Each number is 128 + 24 x the weight over its row's rms, rounded and kept within 0 to 255. Layers, rows and columns count from 0. The size above them is the row's rms in percent of the matrix's.

# layer 7 MLP down (transposed), 1024x256, rms 0.123, rows 49-75, columns 0-127
size [111 107  97 100 101 102  91  92  91  97 127 104  89  98 100  93 103 103  96 102 106 105 100 104 109 102  98]
[[ 95 107 169 116 164 156 152 139 130 179  93  91 129 102 175 116 170 233 118 121 149 118 116 155 143 124  87 152 102 174 128 133 110 130 134 105 129 101 154 134 141 136 160 149 139 121 129 100 162 107 149 123 125  88 149 110 147 117 146 163 127 156 148 115 113 114 139  97 127 157 127 133 125 122 192 110  99 109 135 103 127 104 122 170 143 124 123 123 143 141 133 139 130 141  79 101 108 111  72 118 127  86 105 140 133 104 135 142 132 107  77 138 125 126 107 186 137 113 136 153 130 138 109 132 113 132 153 148]
 [133 101 142 109 173 148 155 119 111 129 155  86  92  79 141 127  72 217 113 129 153 141 109  95 172 122 146  99 121 126 136 131 140 105 113 116 153 164 138 144 144 128  83 152 116 136 115 140 128 150 100 153 123 141 106 127 135  99 110 111 101  94 117 102 124 124 116 154 133 162 137 109 145 132 131 106 122 104 127 102 111 135 131 136 153 110 140 143  95 112 123 145 113 122  68  87 126 146 113  97 121  90 138  79 154 107 140 126 145 139 116 143 139 146 123 121 124 133 163 115 165 136 134 121 125 134 148 113]
 [ 78 122 135  97 106 110 151 101 118 140 146 125 130 117 108 121 156  86 112 174 125 134 118 145 124 176 100  64 118 135 122 128 155 123  99 140  95 118 149 118 122 126 101 120 119 121 135  99 150 106 149 110 147 171 148 152  81 145 117 139 122 108  93 113 128 118 140 116 170 159 141 164 157 127 127 153 127 137 131 110 159 164 142 124 144  91 106 131 132 120 119 117 151 178 126 161 124 102  96 121 143 151 140  98 118 166 130 124 100 176 138  94 177 145 146 148 103 158 117 110 148 153 127 126 109 123  98 122]
 [115 119 128 120 119  70 154 131 121 128 171 143 119 101 104 111 150 111 149 186 136 153  99 153 124 135 147 131  90  85 114 171 151  88 109 130 106 117 125 108 147 147 143 156 113  85 105 109 146 137 113  83 110 113 123 111 111 106 127 104 138 133  93 139 148 135 113  98 139 106  84 155 128 182  98 171 121 128  80 117 120  94 128 121 149 118  74  75 119 122 118  82 129 140 104 130 145 151 102  94 106 131  96 156 149  87 130 112 123 102 182 123 143 162 120 128 108 136 114 156  83 150 130 179 158 136 127 113]
 [178 124 150 111 128 145 162  98 145 118 148 141 145 155 110 117 155 174 126 110 133 106 106 116 127  99 115 108 100 163  88 121  97 118  83 121 136 119 147 153 143 109 152 125 118 102 143 144 119 122 104 105 186 121 122 154 129  99 123 104 127  99 191  97 122 162 151 131  99 135 126 106 109 139 127 119 137 123 151 116 140 145 159 136 124 143 127 143  88 109 116  90 104 142 113 112 193 154 104  96 140 126 140 157 104 125 120 119 165 153 142 148 111 117 139 123 118  96 170 127 154 133 175 109 127 133 141 121]
 [125 174 147 101 122 139  98 128 131  97 137 135 126 145 131 121 177 113  91 157 101 129  99 177 123 134  66 126 132  76 128 105 125 112  86 128 128 121 141 103 121 147 149 104 150 110 135 119 123 130 155 137 131 117 126 114 152 108 125 103 103 105 145 110 143  96 136 131 154 159 132 115 110 116 142 159 122 128 137 124 150 131 153 119 140 143 151 163  88 154 102 154 133 132 131 141 145 172 126  99 113 116 129 147 138 109 115 119 139 155 149 155 146 104 125 151 113 106 116 121  93  93 130 141 113 144 107 112]
 [112 142 112 120 176  98 120 111 123 150 110 135 141 109 103 149 155 255 147 134 100 111 172 104 140 109 120 115 112 112 111 200 119 131  62  96 130 144 147 158  90 152 162 109 144 139 137 138 130 112  89 129 131 119 128 145 137 144 150  98 120 117 119 157 120 138 141 114 146 134 106 118 124 127 123 142 135 165  78 142 105 144 143 152 124 144 138  92  80 122 123 149 113 116 100  81 149 119 146  98 142 141 147 133  94 137 103 142 143 109 108 106 104 133 162 148 117 148 148 157 141 167 143  87 107  84 115 112]
 [103 127 119  93  97 128  85 161 107 124 107 132 159 107 120 109 102 146 146 129  93 146  87 141  83 117 119 145 144 126 129 182 141 159 164 119 132 174 128 130 126 138 142 173 153 142 131 137 121 136 152 133 101 126 112 108 147  84 132 119 117 132 115 119 158 113  97 100  93  92 125  73 156 104 105  88 129 126 108 160 129 119 161 137 132 145 160 105 107 115 127  96 106 149 167 135 113 128 123 232 126 108 134 136 140 128  96 110 121 119 111  79 105 175 150 141 132 160 133  68 120  94 123 130 150 103 129 124]
 [103 129 155 108  99 117 124 162 132 156 158 158 127 127 151 128 133 151 136 129 133 157 176 112 153 123 152  98 137 118  95  95 145 129 125 126 134 169 136 117 172 141 112 133 176 143 129 128 144 155 153 125 112 119  87 123 126 147 155 139 165 145 162 154 129 116 129 135 157 156  86 190 130 100 156  83 104 164 154  73 165 103 158 141 160  92 106  86 142 154 139 150 162 127 110 125 108 130 146  85 101 137 100 165 141 164 113 140 154 135 122 163  96 123 134 142 122 115 126 149 133 111 129 119 124 145 125 129]
 [146  93 130 155 174 145 123 119 112 133 156 156 136 156 100 153 112 220 121 123 104 102 117 118 151 134 128 148 125 123 106 104 116 118 159 130 118 137 112 105 104 103 128 141 136  79  74 165 155 143 136 145 140 126 149 145 133 168 125 115 125 153  84 134 110 107 125 134 185 160 202 123 150 150 133 129 127 129 138 122 182 118 122 148 117 154  96 145 171 140  94 120 102 170 108 131 145 131 104 112 161 137 120 133  84  83 116 134 162 136 144 122 118 116 151  99 140 154 117 125 140 114 145 149 120  92 159 103]
 [130 162 112 143 136 151 139 140 137 142 114 123 139 116 147 130 184 148 135 123 136  85 165 149 113 130 139 122 128 101 106  99 110 188 165 111 181 123 132 175 113 128 153  81 117 126 143 104 110 100 112 112 110  83 121 164 132 138  94 107 161 183 136 127 127 121 154 141 149 107 116 119 162 120  78 131 133 172 120 122 145 112 105 110 151 142 126 104 106 136 117 118 116 107 154 123 133 157 140 123 133 126 105 167 171 105 172 143 118 173 148 124 112 182 106 117  95 141 112 133 125  95 101 143 148 103 152 155]
 [110 172 154 141 183 107 147 121 126 138 141 135 144 101 155 119 151  78 142  91 128  93 138 139 180 128 163 178 136 132  90 107  83 127 133  97 129 140 110  82 102  83 135 101 152 201 138 109 114 119 114 170  95 125 139 144 130 141 103 112 105 121 142 126 126 124 130  98 141 131 126 112 120 125 105 100 120 162 107 133 124 161 151 174 100 112 148 151 113  94 130 147 118 122 131 136 110 151 153 164 140 169 138 163 123 151 113 115 107 112 156  99 140 125 122 154 112 141 121  86  79  62 117 106 121 105 110 125]
 [129 155  79 169 116 128 164 141 131  88 132 121  94 151 134 117 112 139 135 119 113 132 196 148 124 152 101 121  95 115 122 174  77 145 132 132 108 136 113 108 135  83 169 131 126 114 127 159 102 105  87 127 148  89  87 125 131 117 148 135  94 120 128 119 135 120 104 143 115 133 125 137 130 131 151  99 195 157 145  97  81 113 146  94 132 116 106 148 144 115 138 121 156 164 128 153 123 155 110 106 140 106 140 104 111  94 167 130  95 107 136 100 150  94 121 168 127 146 168 119 113 126 156  84 110 121 133 126]
 [122 128 197 132 129 116 139 102  89 117 106  84 152  90 178 144 112 172 108 160 100 127  94 129 156  93 108 131  87 129 166 135 117 120  79 101 133 112 143 136 104 129 141 140 100 152 133 117 114 139 150 139 138 118 125 108 119 167 176  84 106 128 115 157 158 113 144 116 141 117 137 136  84 136 118 123 120 166 106 121 140 183 127 138 148 141 114 125 120 123 150 196 128 128 113 135 102  98 126 111 118 143 124  94 192 143 125 115 105  89 129 122 133 136 131 116 114 121  90  98 133 158 145 125  69 126  83 142]
 [117 156 125 139  69  82 138 132 114 163 149 133 104 163 153 173 165 137 128 133 102  88 117 136 131 132 145 142 118 126 112 123 163 127 138 129 131 146 147 123 186 164 135 121 172 112 142 129 137 128 145 136 151 144 148  97 100 127 111  94 133 155 105 100 159 119  98 145 149 116 135 138 127 135  76 133 174 143 123 121 153  99  86 140 108  85 125 101 108 144  95  90 136 142 134 106 119 169 154 150 120 139 111 116 164 136 130 145  67 101 101 144 152 119 125 136 112 151 115 160 104 127 173 145 169 149 139 146]
 [112 137 116 152 158  67 151 137 147 104 140 148 106 127 137 152 141 209 179 124 162 147  79 160 109 102 128 141 156 124 143 129 104 144 111 128 158 126 126 152  89 129 137 125 113 146 109 107 141 102 109 161 132 181 104 118 154 172 120 140 130  83 135 146 142 153 114 125 149 112 117 133 127 109 114 137 114 130 109 138 121 118 149 149  92 139 163 136 133 123 121 129 130 167  97 103 112 125 146 129 108 151 123  87 156 110 101 146 138 123 150 154 143 107 128 120 132 123 161 146 113 119 147 130 110 156 119 126]
 [ 92 121 101 131 130 150 107 124 138 100 131 100 100 110 106 141 121 170 156 140 111  80 148 157 114 109 139 116 115 180 103  87 126 107 129 108 168 148 113 127 138 152 121 117 110 100 170 152 147 155 103 164 144 190 175 158 170 104 130 148 170 159 147 110  92 123 142 136 109 107 122 135 113 115 110 159 113 100 143 112 105 100 108  75 132 101 159 129 162 159 149 129 118 138 124 161 153 114 113 131 141  90 102 115  99 161 141 120 156 100 108 135 122 124 112 113 122 137 126 158 111 115 102 136 129  94 129 139]
 [158 169 116 102 139 107 131 157 143 145  89 134 134  75 131  94 158 122 175 125 109 118 109 112 144 147 141 118 147 111 115 140 111 145 129 113  87 124 156  99 125 141 113 105 104  78 145 114 123 164 128  91 158 119  78 135 117 122 135  90 165 111 120 103 127 165 137 120 143 146 164 180 127 123 116 115 176 126 162 129  94 107 161  96 169 132 111 157 122 154 119 107 154 137 149 127 103 141 177 143 145 127 125 120 172 132  85 160 153 168 173 130 147 172 123 153 146 121 142 121 166 162 118 128 134 138 133  96]
 [106  73  75 116  80 121 132 178 121 130  98  95 103 146 156 149 174 125 115 124 145 112 173 169 120 122 125 151 108 126 105 138 120 149 121 140 139 120 140 126 170 163  83 133 106  79 134 101  94 111 156 140 150 117 148 119 139 149 130 166 134 119 105 132 101 148 111 152 122  93 126 113 135 139 119 154 143 158 130 157 108 116 128 130 120 127 128 126 134 124  67 130 116 117 140 139  99 142 138 109 141 139 117 138 120 120 133 114 151 142  99 129 131 102  92 109 134 161 111  92 176 117 133 123 112 139 122 122]
 [106 129 155 132 145 133 176 108 126 119 106 108 148 125 102 142 137 157 120 100 120 121 104 111 143 115 136 171 103 128 155 212 148 158 134 145 154 100 134 108 115 122 146 145 125 148 147 101 121 122  99 144 107 134  89 126 154 115 102 160 116 129  69 171 104 126 121 125 144 108 105 127 154 142 163 121 142 139 149 106 123  97 137 132 107 132 151 137 135 112 142  90 128 109 138 104 141 114 152 101 136 106 155 142 108 137 153  92 115 166 153 148 142 143 132 140 126 147 107 109 136  92 127 141 105 111 187 114]
 [149 114 165 115 128 115 182  89  73 111 113 134 132  80 120 103 110 164 108 142 143 119 145 113 133 140 139 124 113 121 144 179 131 109 147 151 171 133 127 112 109 104 132 113 112 140 140 132 120 113 131 133  93 118 123 149 142 111 131 152 102 180 124 129 131 134 181 102  79 128 114 131 117 148 139 104 139 142  94 115  97  97  86 126 127 199 138 109 124 103 154 143 119 161 162 131 142  58 180 114 135  97 113 119 106 108 131 111 142 132 173 141 185 129 139  96 170 145 113 145 119 126 117 152 125 126 130 107]
 [ 91 140 123 118  97 143 165  98 116 143 130 118 113 145 113  95 136 134 109 128 107 131 153  92 143  80 146 115 112 139 112  95 163 160 140 113 127 125  59 115 141 125 143 151 125 115 101 145 126 124 139 151 118 136 155 145  97 121 102 102 156 102 136 151 147 138  96 119 170  93 136 158 106 150  97 150 148 142 123 124  73 134 146 170 107 121  76 154 112 131 134 121 132 157 109  89 142 143 133  96 165 101 124 142 122 139 171  91 146 132 161 154 159 107  94 133  88 160 107 171 115 120 132 124 159 157 121  99]
 [115 138 106 130 131 116 133 134 145 110 119 161 134 113 134 109 122 191 132 120 109 106 131  70 120 134 145 120 138  97 172 138 113 160 120 113 131 111 151 141 149  91 144 116 141 111 110 168  98 139 138 158 101 151 111 108 124 179 123 124 135 159 143 136 120 105 123 119 100  94 152 179 149 138 156 100 122 139  81 156 105 150 127 104 139 103 103 180 107 103 141  92  95 126 147 100 109 159 116 142 108 164 139 116 109  68  84  98 163 193 176 163 130 120 128  83 143 133 157 104 105 129 130 140 141 141 178 100]
 [112 151 135 149 128 132 140 133 144 138 173 130 170 125 143 155 197  29 138 151 103 153 118 156  93 109 119 146 118 112  68 142 125 133 102  99 141 125 113 131 174 115 110 133 111 110 164 113 129 134 131 121  97 150 151  97 130 141 109  75 138 173 142 102 111 140 139 159 136 110 125 140 139 151 138 163 155 101 119  75 125  52  92 142 128 116 159 136 157 122 136 145 128 140 121 114 100 100 110 130 142  88 130 151 116 111 144 114 120 154 114 145 117 121 144 143 131 124 116 131 114 100 131 113 100  85 114 140]
 [136 110 133 143 149 132 141 134 167 132 155 138 114 131 116 141 137 104 125 124 136 127 128 117 117  85 149 118 123 167 124 126  87 102 131 132 125 142 151 116  94 127 126 161 112  91  94 126 159 152 118 112 141  98 136 116 159 150 147 148 119 136 156 124 137 114 117  93 127 150 102 109  75 149 112 103 153 130 115  87 122 138 127 117  99 112 119  99 125 111  90 142 103 122 126 125 125  98 119  96 110 117 108 187 111  95  80 103  99  88 175 120 124 113 125 209 151 130 147  93 110 146 133 128 167 107 147  94]
 [ 92 152  86 122 136 103 125 124 116 169 123 165 186 125  57 145 185 113 117 146 152 140 175 122 118 169 162 155 107 131 126 141 107 109 103  89 126 108 166 176 119 163 162 120 119 121 192 136  97 108 101 154 151 152 131 129 142 159 120 121 131 147 163 128 131 112  95 110 121 157 130 119 145 135 110  95 105 155 114 146 113 101 151 121  95 101 114 204 152 104 164 135 122 159 134 109 125 172 136 109 141 102 156 125 168  95 185 140 166 120 139 165  94 108 140 121 152 122 146 129 128 148 150 110 125  76 121 129]
 [142  80 154 114 113 109 141  96 154 152 131 120 124 126 130 106 107 141 164 109 137 159 114 164 119 102 157 146 134 183 114 147 104 120  99 137 121 135 104  81 160 155 121 174 127 128 139 115 108 105 123 122 106 123 105 120 166 113 158 160 132 155 124 142 102 123 103 125 122 140 141 101 149 132  94 134 114 122 106  94 128 126 116 102 165 134 125 165 132 136 122  91 172 107 181 128 134 139  78  67 135 154 100 161 100 158 160 111  99 181 113 148 156 154 108 136 123 169 147 127 135 138 146 176  80 116 148 173]]
# layer 7 MLP up, 1024x256, rms 0.226, rows 50-76, columns 0-127
size [107  99 100 104 102 100  96  94  93 115 100  95  96 102  93  96  98  98 105 101  99  92 104 105 102  97  99]
[[116 127 132 138 138 149 180 129 109 135 153 115  91 107 116 102  89 163 123 106 122 111  83 121 190 134 107  72 116 122 126  99 135  87  87 121 164 186 137 136 139 140  90 121 129 160 152 122 163 128  91 102 136 140  90 147 142 141  82 126 100 110 126 116 128 123 116 139 146 125 151 106 113 128 129 117 113 143 110 116  90 153  93 120 149 145  93 138 132 107 100 141 107  83 106 139 134 175 140 127 133 114 125 100 143 130 132 131 143 124 103 147 117 132 151 125 131 117 167 132 152 146 110 153 127 117 146 131]
 [124 128 143 130  96 169 167 150 127 153 148 100 111 141  98 164  86 103 118 115 114 159  86 122 121 135 128 136 105 109  58  92  61 137 154 115 117 116 116 113 113 143 164 149 129 156 110 159 114 130 126 115  85 115  96 144 115 136 138  93 147 119 183 132  86 131  89 141 115 161 162 109 115 131  99 115 110 187 173 150 114  74 140 152  99 132 140 125  82  81 143 129 160 132 105 143 131 156 125  77 153 133 102 115 177  92 109 100 153  93 121 165 144 103 108 117 109 150 134 153 112 128 158 138  79  93 133 159]
 [116 148 150 122 111 120 122 103 156 140 175 144 111 150 115 162 135  91 143 132 103 159 149 117 130 163  87  91 107 122 141 122 140 167 141 145 117 118 115 112  64 123 119 143 126 112 136 139 156 143 123 170 115 113 140 124 168 116 147 113 125 155 143 150  81 141 126 136  96 127 135 139  80 113 154 125 157 133 140 121 174 141 149 116 120 135  83 110 143 142  81 179 141 160 118 104 129  88 134 119 177 120 102  73 109 133 130  89 161 131 174 158 146 146 124 110 139 135  96 121  93 152  84 119 124 118 169 161]
 [100 116 142 154 132 116 108 138 113 109 107 134 103 169 112 113 125  94 112 110 170  94 136 138  87 141 161 131 126 112 134 135 113 118 136 107 151 125  92 143 123 158 107 134 122 138 150 139 131 114 128 104  94 106  97 177 134 119 121 134 124 144  90 137 157 111 106 137 133 106 145 115 150 139 117  77 160 141 129 163 173 163  81 110  94 124 123 112 167 120 131  95 135 124 199 132 140 120 173 126 103 125 104 138 159 110 105 166 145 169 146  76 112 126 107 101 149 152  82 125 103 107 128 190 121 138 111 141]
 [163 144 126 102 111 132 128 128 162 147 109 112 127 129 151 155 125 121 118 122 110 158 108 132 134 129 143 124 172 115  92 122 188 131 153 143 154  97 151 103 145 157  89 142 122 117 110 122 124 118  91 149 108 125 105 150 112 131  79 136  98 176 112  99 144  99 122 109  74 130 118 138 115 126 140 118  73 136 125  89 134 111 113 133 118 138 123  97 120  85 158 119  99 136 133 106 156 138 161 129  93 105  93 143 164 129 136 143 129 114 100 118 175 120 151 131 132 111 135 136 152  96 138 128 112 161 103 154]
 [130 148 123 131 146 138 148 141 143 127 108 138 140 104 121 122 176  68 104 104 104 141 142 116 124 108 154  80 119 147 122 107 125  83 128 156 189 139 150 141 131 139 174 119 163 158 154 124 119 122 158 124 135 139 139 126 121 117 108 108 141 144 177 136 169  70 129  87 123  95 170 153 137 145 125 170 122 133 132 126 164 138 134  93 161 145 158 125 111 124 109 152 129 143  60 128 115  90  95 124 196 128 107 156 163  97 164 154  91 157 116 160 148 113 156 121 115 106 152 109 105 105 101 110 124 141 110 174]
 [128 115 139 135  87  87 107 126 142 117 137 122 102  84 133 138 112 100 118 107  90 114 138 101 152 150 120 100 123 139 152 100 138  80 117 126 113 179 130 143 169 155 159  83 161 138 168 138 130 161 149 128 115 186 176 109 135 111 148 155 136 121 133 143 119 179 100 100 137 228 186 131 139 117 141 140 149 146 150 139 112 160 106 111 102  84  91 155 142 139 116 161 179 166  72 123 156  84 133 145 124 159 183 133 113 101 129 139 105 111 151 125 116 145 113 120 119 153 127 144  70 127 139 113 126 105 109 147]
 [128  85  95  77 123  87 159 107 143  86 140 123 125 115 106 134 125 105 134 128 129  88 113 172 137 131 137 123 108 106 176 146 101 162 125 130 121 118 109 165 147 114  92 165 109  97  92 116 136 124  99 122 157 135 142 122 174 113 155 102 103 138 108  99 136 170 124 122 118 141 132  89 113 130 144 130 100 110 132 129 102 129 117 143 166 151 119 113  90  95 170 131 137 142 102 144 172 127 100 126 143 144 103 195  78 148 127 108 105 117 129 131  95 125 120 132 113 150 146 105 100 119 112 104 102 147 115 121]
 [147 110 128 165  86 134 129 139 124 152 174 111 124 136  93 125 138 111 175 110 144 117 137 138 112 163 114 132  77 148 126 109 100  75 195 154 181 125 131 145 114 179 146 138 120 105 136 130 111  86 105 115 139 122 127 154 164 107 147 116 126 120 135 153  89 122 118 148 100 131 100  95 153 126 111  83 127 124 165 118 153 115 125 174 173 152 161 123 142 127 149 152 133 146 116 103 122 140 106 150 155 122 125 128 158 124 123 102 139 137 140 128 111 158 148 157 123  92 118 146 159 124 163  50 114 144 117 127]
 [123 107 168 123 107 117 166 158 149 109 143 163 153 141 153 140 145 125 139 119 153 170 127 142 133 102 151 172 131 103 108 104 163 190 109 138 126 132  92 116 133 129 145 122 113 153 121 140 101 142 147 106 150 142 119 124 154 127 156  51 125 133 150 122 126 127 145 133 159 131 131 157 205 130 127 148 126 151  88 129 154  85 152 134 122  97 121 132 134 153  80 137  84 154 124 154 115 126 126 119  98 169 135 100 137 169 145 140 141 142  94 130 141 146 112 123 106 118 109 135 151  94 153 134 159 127 132 125]
 [ 62 155 105 123  70 111 120 116 156 139 131 127 103 126 116  98 140  70 135  79 127 168 125 131 124 116  98 115 104 116 107  89  82 153 150 111  79  88  75 102 138 129 145 155 142 146 140 150  97 155 152 120 112  73 163 130 150 132 110 146 145 132 152  79 136 105 103 137 122 108 151 169 126 119  94 137 139  98 126 127 101 109 168 122 132 109 122 116 137 125 162 103  94 121 187 117 153 110 134 130 136 127 131 163  98 129 121 133  92 137 106 117 130 141 128 116 108 133  90 122 144 131 129  92 113 180 146 132]
 [139 108 122 138 108 135 138 123 124 145 103 125 127 114 158 117  98 118 131 147 119  94 119 144 125  91 153 134 113  99 119 123 126 148  62 153 163 122 113  83 134 134 169 129 130 116 161  98 147  74 116 140 115 126  97 106 142 144 118 160 133  77 161 133 119 130  81 151  92 117 138 151 150 120 134 131 112  95 125 161 155 128 115 115 127  95 106 129  86 110 115 160 132 166 126 165 128 125 122 105 119 137 108 133 123 109 121 162 127 117 156 132 115 132 133 147 109 161 145 171 134 117 128 156 110  90 152  97]
 [146 158 138 133 114 105 174 124 116 114 136 134  80 117 140 103  93 120 125 116 111 154 114 148 167 101 144 139 162 147 120  84 129 136 158 134 136 117 130 143 142  91  90 160 134 121 104 156 112 136 137 120 123 104 105 164 126 137 132 142 107 151 120  89 144 126 155 112 139 164 136 172 134 154  93 151 168 141 108 110 131  94  91 117  90 172 103 103 131 111  95 155 103 157 110 118 170 149 165 144 146 128  91 121 114  82 146 117 170 128 106 103 181 121 115 121 156 178 111 108 101 124  93 122  89 138 114 135]
 [123 130 112  99 137 130 130 131 133 145  85 130 153  91 181 139 133 110  90 148  67 161 117 134 163 132 132 151 122 182 106 133 165 157 117 114 119 106 124 124  92 124 114 116 121 144 111 149 152 128 145 133 117 146 116 118 150  80  99 140  74 156 174 160  90 127 128 101  97 112 172 148 128 123 128 103 115 175 111 129 138 122 150 135 113 148 158 126 101 127 136 141  81 140 105 109 165 119 146  76 115 149 128 132 113 113 129 121 118 150  99 157 137 135 136 128  85 104 114 130 156 102 132 134 147 123 144 123]
 [126 114 123 142 116 107 141 129 124 123 159 153 129 146 124 138 134 111 102 159 105 143 139 123 121 147 168 154  92 135 125 155 166  88 128 111 103 132 127 130  81 115 116 116 137 125 134 141  71 105 101 174  91  68 175 111  90 136 140  91 143 158 112 135 117 141 115 161 177 132 113 121 104 156 134 126 162 109 107 145 115 187 112 123 106 135 133 106 131  86 101 151 173 165 115  92  91 130 113 134 150 137 107 152 120 120 161 140  86 102 141 152 133 135 103 169  83 146 114 100 149 132 123 140 127  95 169 133]
 [120 173 121 159  81 160 139 135 146  99 123 138 130  74  97 123  97 115 125 136 128 157 105 178 125 178 168 105  83 110 153  88 133 149 120 130 114 153  99  89 112 113 129  99 131 108  81  90  94 124 127 163 127 106 190  96 111 118 151  91 158 133 114 173  80 118 121 135 101 103 131 124 114  99 122 123  77 120 118  85 149 113 131 125 114 136 126 151 118 155 157 133 105 175 143 130 160 132  83  99 131 162 158 122 129 141 149 126 130 108 134 102 120 155 134 117 118 141 104 130 147 135 148 114 150  83 158 131]
 [113 120 113 162  92 123 145  94 108 173 157 103  97 113 138 171 105 115 151 161 112 154 109 110 134 126  91 140 115 130 158 109 145 112 123 194 142 170 103 157 130 103 130 144 147 136 162 123 183  87 128 145 146 126 142 131 154 100 105 126  94 117 143 100 119 117 164 115 153 144 137 107  88 141 108 114 136 135 128 111 105 171  90 147 142 140 125 129 111 113 148 143 124 139  94 105 147 116 130 102  89 155 125 108  92 114 118 148  82  92 137 103 148 122  94 131 137 133 122 145 134 126 164 135  68 149 135 113]
 [102 161 120 102 136 161 126 121 133 131 148 177 147 170 136 178  92 108 162 148 136 133 136 104  92 114 113  92 168 112 101 109 163 182 156 151 132 109 140 163  90 119 156 146 196 145 100 175 121 129 121 154 135 123 124 126 127 127 142 178  79  95  69 150 151 107 107 122 127 119 143 117 160 137  88 123 125 148  98 122 146  95 130 143 141 131 118 108 150  83 133 125 111 132  87 140  86 141 153 136  91 129 130 118 133 157  90 171  96 139 141 127 118 132 109 159 101 150 152 102 130 128 145 139 103 137 146 150]
 [146  89 126 114 160 161 140 146 140 115 129 106 112 145 121 118 146 125 140 109 114 145 128 117 156  98 118 136 111  93 147 175 110  84 130 126 127 136 148 151 145 121 136 104 159 155 112 132 140 120  78 136  93 100 123 130 111 167 119  96 134 132 122 141 110 111  80 126 136 105 199 120 118 135 129 132 116 113 110 122 118  97  96 135 134 168 145 121 102 159 159 128 149 151 157 142 109 140 150 103 122 127 110  91 155 186  97 134 132  80 137  87 102 130 174 117 111 132 141 164 183 140 162 172 107 123 139 108]
 [109 133 131 112 110  91 132  92 151 109 167 155  97  86 181 147 153 136 128 106  94 203  81 117 119 101 167 126 153 133 144 101 118 123 171 123 121 142 169 151 113 134 161 169 122 104 127 152 147 155 152 162 145  86  72 109 122 151 128 113 120  98 121 159 129 111 114 124 142 125  74 156 126  94 144 139 164 146 107 135 154 123 143 112 120  90 101 118 123 121 128 167 161 139 115  97 132 121 129 112  93 111 120 124 148  52 119 134  90 119 126  98 181 127 135 120 134 139 119 135 146  90 132 161 156 143 105 155]
 [149 148 144 120 130 139 141 159 137 119 146 155 115 145 148 104 145 127 116 112 103 130 120 110 117 107 118 115  80 170 116 138 126 156 142  99 137 135 151 136 120 157 121 182 168  89 120 117 105 139 106 167 110 131 141 166 139 141 137 133 107 120 111 130 157 124  80 101 179 123 135 149 111 142 141 147  96 111 167 132 112  81 142 106 113 121 125 131 118 141 100 146 156 127 159 113 172 206 122 101 102 146 126 122 126 145  87 143  96  96 126 161 106 119 141 113 123 146 146 124 116 141 126 138 157 155  86 134]
 [131 124 163 150  91 129 164 117  88 167 120 147 148 139 126 116 172 152  94 174 162 141 159 151 150 147 117 129 105 166 127 125 102 126 171 174 124 144 119 137  78 136 142 126 148 151 161  77  90 148 144 142 124 137 156 155 112 109 145 106 122 108 109 103 101 121 133 146 157 129  86  61 140 119  91 154 172 145 177 128 132 123 168 131 150 144 107 123 134 149  97 153 135 105 104 132 108 129 142 120 141 114 143 151 128 154 153 148  88  63 142 109 123 159 144 168 104 141 148 121 141 135 116 110 142 130 108 146]
 [ 98 114  94 133 137 109 176 105 122  82 114  98 145 117 108 154 148 103 141 148 147 139 129  95 162 146 158 121 134 158 207 154 148 136 146 137 102 129 132 140  61 141 144 110 127 166 113 159 123 144 152 156 143 123 138 147 156 187 174 151 127 126 118 142 126 174 137 159 148 129 129 131 114 130 173  87  99 135 138 144  89 143 175 123 122 177  99  90  99 131 170 129 135 120 128  89 145 124 126 126 123 136 139 161 174 150  96 165 113 108 154 173 128 129 161 129 140 130 132 135 102 167 123 133 138 171 136 114]
 [136 101 155 174 106 122 123 126 140 105 110 153 122 122 114 147 123 110 185 124 132 138 120 109 130 120 119 183  95 153 133  70  68 112 155 123 146 160  92 123 151 118 131 121 132  63 110 169 118 153 146 113 129 137 188 142 121 147 129 106 111  94 161 167 152  87 136  94 120 110 111 128 123 114 118 131 121 167 145 120 164 122 134 152 139 142 162 135 108 148 140 120 165 139  80 115  98 162 119 104 141 133  78 132 145 131  72 134 164 105 143 117  84 138 151 141 102 126 119 123 156 194 112 106 136 126 131 143]
 [139 142 136 122 136 133 153 154 142 118  87 152 117 137 163 133  92 106 123 132 154 147 148 127  67 116  73 109 178 148 162  74 147 141 134 118 111  85 136  70 156 142 161 119 159 107 121 140 151 123 133 120 118 129  95 118 152 145 121 143 117 134 140 128  71 119 144  80 101 112 127 116  87 148 118 133 106 113 134 151 113 140 127 120  89 176  97 143 147 129 112 130 150 137 115 133 158 158 101 105 145 115 124 174 120 101 100 128 163 137 135  97 132 131 115 116 175  88  70 105 139 126 114 162 158 117 121  96]
 [126 142  96 136 136 161 145 120 117 124 140  95 163 113 108 113 144 104 174  82 127 139 125 133 103  92  95 100 158 144 122 149 110 132 120 120 131 132  91 125 103 143 122 112 106 141 127 115 144 139  96  97 140 129 139 135  86 131 104  74 116 130 120 152 133 125 116 128 121 115 124 133 132 176 128 129  63 134 115 118 123 165  96 115 122 133 137 136  87 149 135 121 165 147 119 170 109  94 147 150  76 101 118 132 172 108 140 101 151 135 126  76 112 103 166 129  91 125  99 147 165 157 148  61 115 182 146 128]
 [ 95 159 100 107 111 116 100 138 136 136  90  87 104 155 154 114 141 113 151 156  95 175 119 113  62  89 111 127  85  97 114 159 105 188 155 127 169 180 148 119 151 131 153 123 125 145 123 127 123 128  99 135 129 108 160 128 128 106 144 154 124 143 113 156 115 171  98 138 152 166 143 143 113  94  95 152 137  97  78  82  98 134 107 105 119 109 114 134 182 110 120 124 151 108 142 117 129  96 141  77 122 148 122  96 162 160  94 135 123 162  91 112 128 107 157 134 144 145 153 136 114 129 128 101 120 133 106 111]]